config = dict(
    n_layer=9,
    d_model=384,
    n_head=2,
    n_kv_head=1,
    head_dim=128,
    d_mlp=1536,
    vocab_size=17758,
    activation='gelu',
    norm='rmsnorm',
    norm_place='pre',
    norm_eps=1e-05,
    positions='rope',
    rope_base=1020.0,
    rope_fraction=0.5,
    qk_norm=True,
    attn_scale=0.124,
    bias='none',
    tie_embeddings=False,
    parallel_block=False,
    extras=['some layers without attention', 'local attention windows', 'exclusive self-attention', 'value embeddings', 'hashed n-gram embeddings', 'an embedding shortcut', 'learned residual scales', 'skips across layers', 'capped logits'],
    init='trunc',
    init_std_qkv=0.0253,
    init_std_o=0.031,
    init_std_up=0.0253,
    init_std_down=0.0,
    optimizer='adamw',
    lr=0.00181,
    lr_mult_o=1.51,
    beta1=0.9,
    beta2=0.99,
    lr_head=0.00496,
    grad_clip=2.0,
    warmup_steps=542,
    schedule='wsd',
    decay_fraction=0.924,
    decay_shape='sqrt',
    final_lr_fraction=0.0,
    batch_tokens=[65536, 131072, 196608],
    seq_len=2048,
    doc_mask=True,
    train_tokens=423500000,
    steps=3615,
    dataset='wikipedia_en',
)
Each number is 128 + 24 x the weight over its row's rms, rounded and kept within 0 to 255. Layers, rows and columns count from 0. Numbers have three digits each. The size before them is the row's rms in percent of the matrix's.

# layer 2 MLP up, 1536x384, rms 0.0516, rows 996-1017, columns 320-383
098:117122125134125104123138122158121115140131122096156158101090138082130129131142122138124129098170108191129088117135115197154153133107134176154127130133115153149147117121103123114155145129123123
095:131131177126151165141140129138082069147130067127149191143105110104140168104121093126122125145136118116097155129123127135098149135129127112101132120135120128157111104116150145118106116154150141
097:140144143140128135104119099141124111131150130155130093096108116128136114156125120083141119132156107113161147123125137158153144109147163150139112133133144117135132098131136118126135145155135098
101:065136124151126146125120070168092128146076092124139125095115114123113120148099085115105140133109149100111151112131115105114147111126121150138131113122150106134144134114160185151127143132121185
098:092122110142158153114125109114140130124108111161132136115131122158106120089148136114139097108079116099122112129129147132133128126141150103115147127162121118197133161082119109150143099126143097
104:086132144120155118142100133140104143099120118149118088142127110135118134130105140130114097141143108187109140104135103144128141136147141127130138127118113102103129138158130149125106122134154127
109:110094122097134151132140105147119112151095133173159158114087101157099127110125116110092097124128125089128124097114152162140120127138133128089101152151123125102103129097156173132097137138126106
104:115157134121153154128175098134141074118094123144124112134149132118132129109127137141140086134100158146130144113104145120117106085125129116132141160099162150186146141102140126137159116082164133
096:108123121150128090111139140141112104137116132081140122121122129153137115093083142137128071125155116151139124127170130136134138112144147111146102114098170144151126131116116106117117143117160141
099:087098138136127099118119106140149079150138102114172105131106153106142104139120126107130119161115120128095103143121136114111110116156155112121178113131098114099165145145123101140101125116124163
110:112139161092142161119174126097103123117075105132122051132150157144115146121154161088117132186073140108144128113113107127113110079165137151159120121157149115131094132137140159141154129139123115
100:111109121151101151151169099098129131126118122171125139120082123126124115118130117119096128099058128070132130113150089117123152106138153139126124094152118132119071147125131101146098122144107098
092:135140109169126114146113154136096112063137126142115079069120147116149109129112112153127129131111117082103119109113145066133135130111173130144122124125174138134152148149124161113074139121147160
100:083169136064122143117138124134113103112140135118111109115118103107132068100141159119115126124146167133124128162168154094164140110148134122097172158151152107104123129156114139117157136134113140
100:127112179175111102153129107092077096104111112145143123110132155138152139141158126121111130114127139128176129141137105155136126134086104121123145113172129160102106129116156110095141122166119143
101:113087142121139147187142118098100125097124106127124101163089108120127114114159098139142102119145141116159071109135134108141124098138119133166088155107161110124124163114160126121086137120139143
097:113162116076141140175169117114113124156109108098140112113105125130115098137116148114131114078136144135148175158135169154128115110139130139090094110124157156138130123120159110177120103139154140
094:134139105163110172081155141111117107101149153133122165057107133109142157127137167110121116115092153075125116152157136138103153147075098099144131140145101166114120156124146156089106106137144108
101:147132163113129135110160118141126109151136130072120099133127175123119146120136135098154103099108097143100109092119167106159135150151103161139147123150098116096134097157157156120129140140126092
101:147142148106127117090125096163124148131082136143088153122106156089107113101133141140119104094128131127093099141132143105150086088122106104107128124119126111170120149117125121145089168155151148
101:113158140131112142144124080099109123155138125146141095106121095123105117141121137124132131155141114117097119092117138075155110137174193103116103123105140176166049135116121146077102088157123120
104:123099148173116138118118101151142114143110108095150103157078121143161076092157102135138125132118100145105073110121098118149119127183135141136151144178125128151098141141128114155120133177121160
# layer 2 MLP down (transposed), 1536x384, rms 0.047, rows 996-1016, columns 320-383
098:151138146109180157079120149146184124121098115127092095136155187124111133121118133124153111143106176091132133135144134070111094111161123128136099125151133115106109122107141166148119122154129144
097:111117108133089122145103127113152170108164145129134058103106117116112101149124135139126152069124151141133102094144153130163111100124097135116135130135135160089143138124111129139108124088087135
102:134166156157088135102154109138100144109147142085135111160107129117107110157082114152107091119150138116118123129129132170113128121109108133115104097132144149119090104140156124152133128151126124
094:160153145147168139150156141118152095141149166140110124120119107148109101128108136130148162164099114142099129144132106145130134138123114125117134103163101099107107116140111106150092108149111140
103:129146112123135101171143096114116106105151141135131129136141175089133134098110104125111137169156156121131169129115126121137151086122153146089115156105169110100126106178127106125142160136109147
106:152170110148126124120105173130200159149070129098142129099118150128146136128123177134136100152092113137105114143119119121101139163148102098109166110146130127119131149103137146119148147133177149
114:109099115084146153153118145130080121140107112172068153094130130159093075158122158129116140169112136148141136156112117124099133165159152105137123159127159142109116132134174131154123100118087100
115:088140094127134112126121079119087149118163125148117150086118106141117143160114093141103117111091162134106130207111160100120138095106124096109097133137148128145154122107137166157066131129155107
095:103118103188128143076154102098119148121099110086142114146139122145150097137154125130171149083147207110124119110108124097137113124126109178128142185116104146123115120130098118172128171110116162
093:078128147140129143115128146160114136163096131167154196121140097127111147146139117078127153095138131150132091109152151131128115161096133152122116178130132116171128118094129143118103137104152079
109:115112115159170100144148156147154143135115145140116118106135124145133172133150165147178150129101135126115112186152152157134139120132128082089106158117116142164118134146130129137136130124117145
106:127149163098129102061132134088137093146152136118135157134118157096071070092169125116149147122153146141097105111163083154150148169115131118113183135152121135144112152123087130153153177147172172
089:138134137107140127133102147115123148146114090137132161122114073089131149151095156100117157129110143139128144129128126138116088147148098132090127136159136103125132177106140119133118098118093101
092:120129107120166158139138182083139112158078114128123200118160123136128108127128132106113117114144148129141108109119153142113147148120187124121100125113111108077124108100137107152081104097145112
101:132077076102145131084121104131164142121180163134158167125089134138099086065162148124172159144122104129094106145163138156149128149127112131110132140115129134112167094099092074146144097086122122
104:091104134124082151095129124148135115097163134108114131170173130138144118123148105132169157136130167108136094137148111116131131130142126092185135092161084113112105095112132161132131111153121167
099:118110102139071132147117146123093127127091102097125105133135153136139101120164181082137110144128146147135105125115150121122117065142118164103132137122164129099145110157068115079156096164119116
097:152139156167101081135107119116144114108117125140148103098146111126124118145129139131125134142097130156133135134139149119129102136143175118149115108126133120117125149140070137145114126104164128
097:112164118123113159157143107165152120154111130164114157141132125169125170107095147117144064128097145112127105115118152159118124109159149147110145135143124165100169110165144151104116155114104134
100:097198146083149159130145148163107153142147132069109126119129112146126124170125089141116117122133159121105153151134165127132132140169088106118162111075168107104166126107158127143079107136148135
102:100134113088169147134113139160116119148169130107185164119090117150129135120128096177123124124116111122125152138162141195104102162180136173114134101085177151089124121117145156097149137101101174